config = dict(
    head_dim=32,
    norm_eps=1e-05,
    qk_norm=False,
    bias='all',
    init_std_down=0.0,
    optimizer='soap_variant',
    decay_shape='cos',
    batch_tokens=16384,
    seq_len=256,
    steps=7062,
)
Each number is 128 + 24 x the weight over its row's rms, rounded and kept within 0 to 255. Layers, rows and columns count from 0. The size above them is the row's rms in percent of the matrix's.

# layer 10 MLP down, 64x384, rms 0.576, rows 0-63, columns 128-191
size [104 104  99 111 106  98 101 109 104  97 109  97  96 102  91 102  93 104  93 106  94  91  97  93  99 100  98 104  98  95 103 103 111 101 104 106 100 105 102 108  92  89 107  98 100  92  95 106  97  96  99  92  95  92  97 101 104 107 100  93  95 101 100 102]
[[154 134 143 134 129 149 153  89 124 162 120 109 123 116 145 125 133 132  99 126 143 127 130 142 154 103 160 111 117 128 169 156 127 126 152 123 146 147  93 136 105 135 172 125 139 125  84 118 143 107  94 153 145 119  98 117 142 120 142 136 165 151 121  95]
 [ 92 128 103 136 148 144  91 165 133 178 145 136  77 109 114 101 101 126 129 105 146 107 140 149 115 101 118 135 187 152 148 166  87 136 142 133 177 149  96 137 132 104 128 122 136  92 134 136 149 116 151 137 120  67 120 125 104 109 139 103 155 144 148 145]
 [127 124  92 146 112 131 115 174 140 142 111 139 152 127 117 112 106 110 156  98 145 103 103 151 132  74 139  90 110 125 124 136 151 175 141 133 143  90 108  86 127 125 112 138 154 140 154 111 162 180 130 145 141  92 141 144 147 117 202 118 120 128 120 147]
 [115 145 140 117 109 125 134 113 107 169 137 135 139 108 166 102 168 155 161 125  93 123  89 152 121 147 122  87 106 157 135 153 148 160  86 141 152 163 111 144 125 114 128 107 124 114 102  87 140 173 120 108 124 109 130 168  94 130 130 153 157 145 118 149]
 [136 116 100  99 120 103  99 143 145 140 111 189 143 117 132 144 135  94 125 125 181 148 115  96 138 150 130 167 112 142 137 126 143  88 123 142 120 132 146 123 126 125 149 163 141 126 114 104  94 126 108 147 101 118  90 134 137  82 152 113 128 136 153 176]
 [138 122 134 132 127  91  71 125 134  84 107 136 155 162 132 146 109 127 108 156 103 129 118 138 141  99 120 116 111 117 133 109 162  99 100 117 138 117 149  83 118 153 152 117 157 144 119 111 119  90 144  86  99 114 147 154 143 128 130 116 140 191 163 155]
 [ 91  92 131 119 133 116 137  97 150 111 113 139 152 127 116 108 108 150 142 164 152 110 124 108 183 162 150 147 143 148 106 123 177  94 132 116  74 110  92 149 173 129 108  76 101 126 133 122 116 164 142 140 131 155 124 152 179  96 105 123 130 150 103 127]
 [117 101  99 124 128  94 144 109 111 118 144 124 135 137 152 123 123 136 139 140 109 141 144 135 108 117 130 118 105 169 140 137 154 123  86 139 114  95 137 124 122 116 106  99 116 144 125 119 130 108 104 103 144 146 129 122  78 107 108 117 147  87 111 130]
 [143 141 185 198  87  97  91 122 142 121 108 140 120 143 122 177 137  98 150  92  87 160 122 110 112 126 140 136 110 110 147 154  97 137 122 123 105 175 118 159 110 129 120 120 153 158 107 121 133 170 105 133 167 129 131 128  98 167 122 100 120 175 137 116]
 [114 138 138 153 132 106 101 126 145  93 122 131 137  95 161 110 150 126 126  95 144 117 171 138 139 110 154 109 158 111 125 102 130 169 133 168 125 139 164 179 210 101  88 108 172 127 108 133  91 100  59 148 125 135 146 125 111 144 116 108 151 145 134 109]
 [ 92 118  90 166 128 115 101 105 113 116 100 111 137 154 140 142 118  92 111 116 148 138 162 144 115 144 146 147 102  99 126 182  96 100 132  94 119 151  79 136  88 150 153 167 149  87 141 103 116 155 152 146 181 113 129 101 145 161 120 123 150  99 174 128]
 [151 155 107 139 142 155 103 140  96 146 116 127 179 136 107 127 108  94 143 126 151 131  68  96 104 126 139 112 142 140 109 117 128  97 110 126 148 135 151 134 155 139 116  92 102 142 118  88 133 110 133 133 140 111 137 141 124 181 124 170 136 104 127 102]
 [125 103 162 161 140 147 127 136 165 136 111 130 161 121 109 100 118 133 120 126 109  99 137  92 172 105  71 133 123 113 131 130 117 100 113 107  89 147 139 145 176 146 103 150 164 166 131 143 108 166  98 107 165 117 133  99 133 104  66 144 145 126  79 116]
 [141 128 128 133  98 120 163 166 179 149  97  94  89 152 147 126 142 108 117 112 116 159 138 109 124  61 131 137 133 145 165 129 140 112 148 130 109 142 167 115 152 111 131 186 119 145 175 127 175 130 108 117 141 115 121 130 110 151 113 140 165 148 165 140]
 [128 140 106 144 101  98 146 105 148 138 126 112  99 106 102 125 142 147 103 106 100 108 125 133 166 158 121 114 155 157 140 149 113 107 217 131 121 119 109 109 113 150 187 150 183 103 152 126 126 158 140 136 140 103 154 143 135 137  86 108 127  97 124  99]
 [135 137 121 125 125 148 136 114 108 119 134 144  88 118 119 124 131 114 165 134 129  78  98 140 167 129 107 127 146 108  69  97  92 155 120 112 142 130 158 153 116 118 164 147  95 134 124 123 140 177 117 103 101 111 102  94 129 126 133 111  99 149 137 113]
 [114 123 191 179  95 102 161 137  99  95 144  71 113 121  94 144 115 129 136 144  93 135 146 107 173 143 118 142 115 160 134 161 136 118 127 155 116  88  85 127 133 139  86 105 127 155 127 126 131 142  95 104 163 128 131 163 137 162 102 109 131  82 122 139]
 [138 116 109 120 126 166 120 122 101  92 160 134 159 130 177 169 142 117 123  93  90 178 133 120 138 132 168 122 103 116 146  71 154 120  77 126 127 107 156 159 116 148  89 153 152 150 178 115 154 129 180 138 149 120  97 109 168 128 143 117 162  79 147 156]
 [147 105 117 114 151 110 185 127  93 137 142 122 137 144 125 125 148 129  96 140 103 154 114 143  92 157 132 129 131 133 100 106 132 139  98 120 167 125 120 166 111 104 100 166 112 107 127 107 119 125 140 137 151 126  97 124 149 115 149 122 117 113 108  78]
 [140 117 159 101 158 168 148 129  74  90 116 134 138  78  91  86 153 154 166 128 124  74 137 126 115 165 113 145 118 151 179 149 140 119 122 101 133 108 109 135 129 120 184 139  91 142 151 123 117 156 124 109 162 104 159 118 131 130  58 140 159 168 110 148]
 [158 110 102 127 145 103 159 157 160 157 109 117 129 117 148 150 151 122 128 118 117 102 146 158 148 173 117 105 119 161 124 147 136  99 138 127 141 132 120 131 136 117 120  79  89 137  98 101 147 112 110 169 130 133 134 133 116 103 136 166 141 109  98 151]
 [131 110 123 127 147 147  92 116 116 158 158 123 127  95 111 115 133 163 158 138 116 155 123 152 135 145 140 109 120 136 116 118 178 140 139 138  98 121  97 100 127 149 146 136 101 151 128 109 148 138 178 110 156 157  93 137 136  89 113 110 110 137 148 117]
 [148 138 171 103 122  97  99 153 141 122 101 153 151 168 190 135 131 124 133 146 135 129 100 112 189 140 101  90  85 136 126 136 143 129 124  96 103 132  86 109 111 139 110 125 138 143 124 122 110  97  89 127 128 125 103 179 118 123 151  88 152  76  95 115]
 [ 98 117 148 147 180 123 144 127 134 102 146 170 132 111 134 128 130 132 144 181 128 140 166 109 127 109  87 119 128 137 102 108 168 104  75 144 145 156 158 143 112 157 124  82 139 121 148 145 103 142 108 107 113 100 129 125 162  80  99 135  76 120 167 105]
 [132  95 115  97 110  79 100 117 124 137 116 140 156 151  40 178 161 169 153 147 139 155 131 157  81 129 149  61 135  84  83  98 141 109  82 137 122 140 155 113 123 121 128 133 148 103 148 104 143 136 126 119 114 127 135  95  92 136 104 106 149 135 163 107]
 [144 148 131 148 119 151 121 141 174 102 164 148  97 149 140 130 185 117 131 150 121 161 115 160 140 118 114 124 156  88 108  56  84 145 150 154 113 159 136 132 137 155 121 132 148 139 154 122 128 113 150 106 126 143 168 147 112 102 136 116 115 152 138 116]
 [124 132 145 121 131 126 148 142 131 127 128 125 134 130 174 131 103 115  99 121 153 134  91 217 117 151 116 112 147 120  74 117 131 121 163 100 109 106 116 150 124 135 113 109 123 129 122  88 178 193 177 116 139 144 126 117 113 126 138 131 104 107 122 127]
 [129 143 135 120  98 144  99  99 151 158 126 104 117  89 103 117 139  90 127 147 165 145  89 134  88  75 113 135 108 116 105 137 134 106 164 109 112  98 149 106 140  93 103 120 169 144 162  94 137 111 121 121 113 145 143  93 144 105 118 144 121 118 131 128]
 [148 141 127 126 109 123 151 148  97  92  98 125  96 106 175 109 119 183 158 139 193 161 140 134 140 121 152  91 153 124 150 108 137 144 165 123  72 142 129 195 137 148 116 102 165 159 152 143 101 108 143 131 123 137 128 152 115 111 132 156 131 127 122 135]
 [123 132 132  90 124 166 148 151 124 116  77 155 123 121 101 112 119  80 129 142 104  71 141 153 170 129  99 137 118 156 134 133 134 115 129 141 135 140 150 116 130 154 136 143 115 125 123 125 128 151 111  95 116 134 142  90  97 134 120 113 127  79 122 136]
 [140 123 121 122 149 174 146 140 159 133 143  93 127 111 138 119 168 158 167 197 132 124 133 121 137 111 128 120 133 120 145  99 139 166 131 102 175 117 148 122 158 135 105  99 110 122  82 125 135 178 120 113 128  77 135 114 166 106 128 134 130 152 141 103]
 [142 136  89 148 138 133 214 136  86 117 175 175 114  86 127 142 145 102 123 151 105 130 135  98 123  84 141 112 161 134 112 108 177  93 141  97  91 155 139 131  86 115 139 106 143 116 137 155  93  80 141 116 102 137 126 119 139  98 123 143 118 114 129 102]
 [122 151 144 160 147 147 116 152 137 102 156  92 139 148 136 110 120 118 107  98 149 152 178 127 103 134 121 171 155  80 145 134 138 123 144 146 137 136 135 131 132 165 145 117 117 122 125 136 134 118 154 100 109 125 130 144 103 178  94 118 152 162 145 159]
 [140 126  68  90 182  97 102 161 163 134 104 115 101 127 190 109 100 145 111 109 143 132 129 139 140 146  91 133 132  88 134 109 121  96 144 186 159 101 172 109 129 150 132 114 153 137 157 153 142 119 136 126 137 111 120 136 118 132 100 131 120 134 126 158]
 [146 138 172 109 130 148 132 113 113 137 115 106 161 149 111 115 157 148 100 148  83 145 126 121 164  97 149 113 117 128  95 139 122 147  92 154 120  82 173  95 108  85 161 153 123 122 117 160 113 112 100 136 141 117 130 151 143 150 116 123 157 154 143 149]
 [100 112 107 147  95 105 145 119 150 160 131 140 139  97 154 147 137 178 118 122 149  93  50 178 125 143 136 147  98 131  78 104 137  93 122 143 107  99 133 126 181 104 142 129 124 141 150 118 103 103  90 143 108 112 133 101 100 156 145 123 148 151 125 167]
 [118 133 137  96 103 163 131 125 133 106 132 134 134  97 155 152 114 110 162 130 122  91 152 105 138 112 147 104 115 108 126 141 139 108 137 109 104  85 146 124  67 107  99 131 143  85 156 109 157 170  99 135 133  90 114 118 140 134 118 168 120 114 139 138]
 [123 124 120 127 150 125 104 120 130 105 127 107 101 119 160 122  91 135 120 151 110 141 113 121 172 106 123 150  93 163 156 161 119 132  95 111 154 140 124  95  95 160 110 134 104 178 170 110 113 148 131  85 143 171 117 136 124 143 125 143 110 107 125 151]
 [151 151 119 169 108 131 107 136 167 168 138 131 105 125 133 136 100 130 108 116 105 116 161 103 141 152 163  92 161 143 155 149 138 138 134 151 135  99 111 123 103 134 144 105 110 130 129 134 153 135 100 135 119 151  91 162 113 102 151 112 194 125 146 128]
 [130 119 124 144 155 155 128 154 131 102 169 136 131 150  71 135 127 129 107 170 127 154 142 111 118 117 134 129 131 148 123 122  92 153 125  93 147 145 169 132 137 124 134 129 168 130 116 161 119 104 163 149 105 118 102 116 103 167 165 143  81 138 179 116]
 [121 137  85 103 137 136 109 136 136 130 111 105 128 157 126 157  86 155 103 104 145 108 112 168 162 106 131  98 132 114  83  95 126 132  73 110 132 113 132 121 169 127 142 142 154 163 141 170 114 155 117  85 150 117 136 136 120 158 125 145 112 116 154 134]
 [119 141 115 128  99 148 108  86 158 173 174 127 132 113 117 116  86 138 135 128 125 122 123 118 154 138 101 154 105 107 130 124 128 114 127 128 140 120 120 111 129 133 144 166 102 109  79 118 162 132 184 147 105 162 115 115 110 135 145 142 156 130 149 131]
 [151 157 125 115 115 121 206 151 129 152 144 128  94 120 152  98 116  97 126 109  96 158 153 149 134 107 164 113 100 184  96 126 128 121 119 146 109 159 118 132 133 118 114 142  87 157 141 146 151 100 105 140 138 114 139 137 141 124 131 158 104  95 106 114]
 [125 155 144 112  88 117 142 148 117  85 136 105 137 127 128 116  94 113 174 104 116 160 136 135  87  96 118 121 130 158 107 107 117 112 122 151 134 116  99 143 118 111 171 141 153 122 122 146 128 144 173 125 131  96 141 145 123 106 135 177 141 143 152 121]
 [130 113 123 115 110 129 130 152 133 100 107 114 100 128 130 148 164 104 112  73 164 134 152 133 121 144 142 131 107 112 137 103 125 112 102  85 135 117 157 129  84  72 120 150 114 144 120 135 122 109 138 185 149 117 125 129 135 140 153 100 137 128  59 116]
 [145 117 121 122 135 106 142 168 134 142 121 151 165 113 130 150 110 128 144 128 113  96 148 152 154 116  36 123 108 105 111 112 118 126 132 136 117 129 134 137 136 136  95 119 179 125 138 137 165 143 134 127 161 154 181 108 119 133 110 149 124 135  91 104]
 [139 126 102 150 121 143  99 149 153 105 142 123 140  80 114 106 123 161 106  99 136 107 134 154 132 115  79 160 132 169  93 109 147  87 150 140 154 121 119 143 148 150 156 143 116 108 131 136 168 108 100 107 105 153 117 115 102 161  73 141 155 130 110 135]
 [143 119 132 130 120 116  73 169 155 159 141 127 118 148 186 126 153 117 108 118 114 151 110 108 136 124  88 152 125 141 133  88 113 178 122 146 142 136 149 148 166 138 103 144 152 123 142  97 136  96 134 139 168 176 134 176  91 129 118 118 126 106 142 120]
 [174 162 148  40 117 136 142 129 100 101 106 131 111  87 186 161  78  78 118 150 149 149 102 131 131 143 113 120 104 158 148 153 158 101 108 144 115 122 146 139 118 168 102  93 119 134 138 140 152 120 103  97 142 166 148 140 139 114 115 165 134 129 133 125]
 [110 132 156 178 103 149 159 191 145 124 136 141 142 148 102 117 115 172 106 129 105 124 119 117 137 117 124  96 131  98 105 102 171 142  75 133 182 129 140 117 116 141  98 106 133 102 149 122  97 184 130 180 107 175 134 122 152 118 133 138 100 119 150  85]
 [155 134 116 122 105 132  95 113 140 109 138 137 158  98 143 117 122  89 142 167 159 114 130 154 119 142  85 105 115 146 143 123 156 117 109 126 138  86  69 120 150 180 166 123 111 138 136 132 105 131 174  90 103 122 108 135 131 131  99 128 117 130 139  99]
 [115 139 162 142 121 131 111 143 137  86 114 124 122 104 130 153  92 136 129 147 151 140 125 148 127 154 103  94 121 105 151 131  98 111 126 111 132  72 112 156 147  97 150 142 106 113  94 101 142 120 140 127 152  93 144  90 117 121 129 181 125 158 129 134]
 [111 125 150 124 147 123 148 143 137  76 145 115 134 139 136 143 129 133 113 109 104 112 144 104 133 115 143 119 134 136 157 151 116 104 125 156 168 147  82 140 135 104 161 132 129  85 102 182 127  89 108 101 116 141 131 105 106 117 150 160 151 122 136 116]
 [127 147 111 140 103 105 132 146 111 126 122 154 132 113 143 105 129 103 129 140  97 132 159 125 129 116 162 112 122 103 110 109  87 131 110 118 146 110 112 165 160 159  91 121 123  82 143 117 143 165 130 119 109 165 125 100 122 122 168 120 173 128 146 132]
 [159  99 115 122 152 103 118 139 150 168 124 153 127 155 133  79 126 170 130 106 105 132 109 124 144 128 144 170 110 100 121 125 130 108 136 115 100 126 122  81 121 230 144 124 129 167 131 117 108 184 118 124 136 126  82 119 135 138  62 163 133 162 128  81]
 [130 135 152 110 132 137 112 158 112 107 107 148 182  87  92 121 132 145 141 124 167 125 135 127  97 140 139 106 102 134 192 150 115 150 134 140 158 139  81 106 154 114 151 134 159 130 140 118 126 183 174  81 131 163 129 124 142 110 134  96 132  81 120 148]
 [123 113 104  94 152 111 137 112 202 141 121 130 102  64 131 151 123 161 137  92 136 143 133 113 143 117 130 126 130 155 109 194 131  83 118 142 149 107 165 110 152 101 121 148 120 101 117 119 124 117  76 139 117 125 110 126 127 108 139 126 101  93 118 137]
 [115 125 165  89 148 121 106 171 106 105 148  99  97 121  61 123 143 112 145 154 160 122 129 177 138 166 131 147 117 166 151 159 119 157 118 143 140 135 127 152  76 167 153  92 119  91 147 126 139 110 125  89 168 130 112 172 107 120  87 100 147 143  86  91]
 [151 114 109 133 125 109 154 125 160 154 131 144  79 141  94 151 110 163 138 128 126 115 158  91 141 131 154 162 130 111 113 173 134 108 137 153 106 145 104 143 149 163  96 163  96 138 149 128 151 127 152 107 143 129 136 156 153  95 163 147  89  97 127 140]
 [137  89 182 120 144 105 102 104  96 123 129 121 136 115 187 155 152 149 110 125 106 142 139 103 124 143 142 121 143 121 119 109 136 118  75 152 124 119 132 138 139 125 119 133 130 160 139  94 148 130 155 129 122  75 142 145  90 150 122 124 107  92 151 162]
 [100 139  84 141 130 101 135 108 137 125 124  77  79 136 135 184 119 101 147 104  89  89  90 113 163 100 119 122 129 136 112  90 128 114 121 135 170 125 151 145 127 109 164 140 126 124 170 115 149  74 147 135 141 140 141 152 102 178  88 136  87 107 125 127]
 [140 132 129 134 172 130  98 138 121 116  99 122  65 153 136 128  91 183 116  99  90 110 130 108 151 134 127 138 121 141 148 119 154 137 113  90 110 114 131 102  91 119 124 131  93  95 158  98 100 163 115 117 106 134 118 161 156 119 127  94 120 145 126 121]
 [120 150 118  97 149 115  77 120 113 158  87  62 133 137 172 138 139 142 132 160 185 136 135  82 105 153 163 132 121 141 128 151 119 107 145 113 117 146 106 134 169 107 140 129 169 122 125 146 119 128 119 121 100 137  94  93 127 178 108 169 151 109 127 115]
 [ 93 128 182 107 157 145  71 146 110 120 117 128 161 161 142 107 119 102 134 133 162 149 139 108 154 143 144 114 139 145 106 125 113 126 100 119 153 124 104  96 129 143 136 111 116  78 134 125  65 189 171  72 127 124 115 130 176  92  83 130 140 160  79 128]]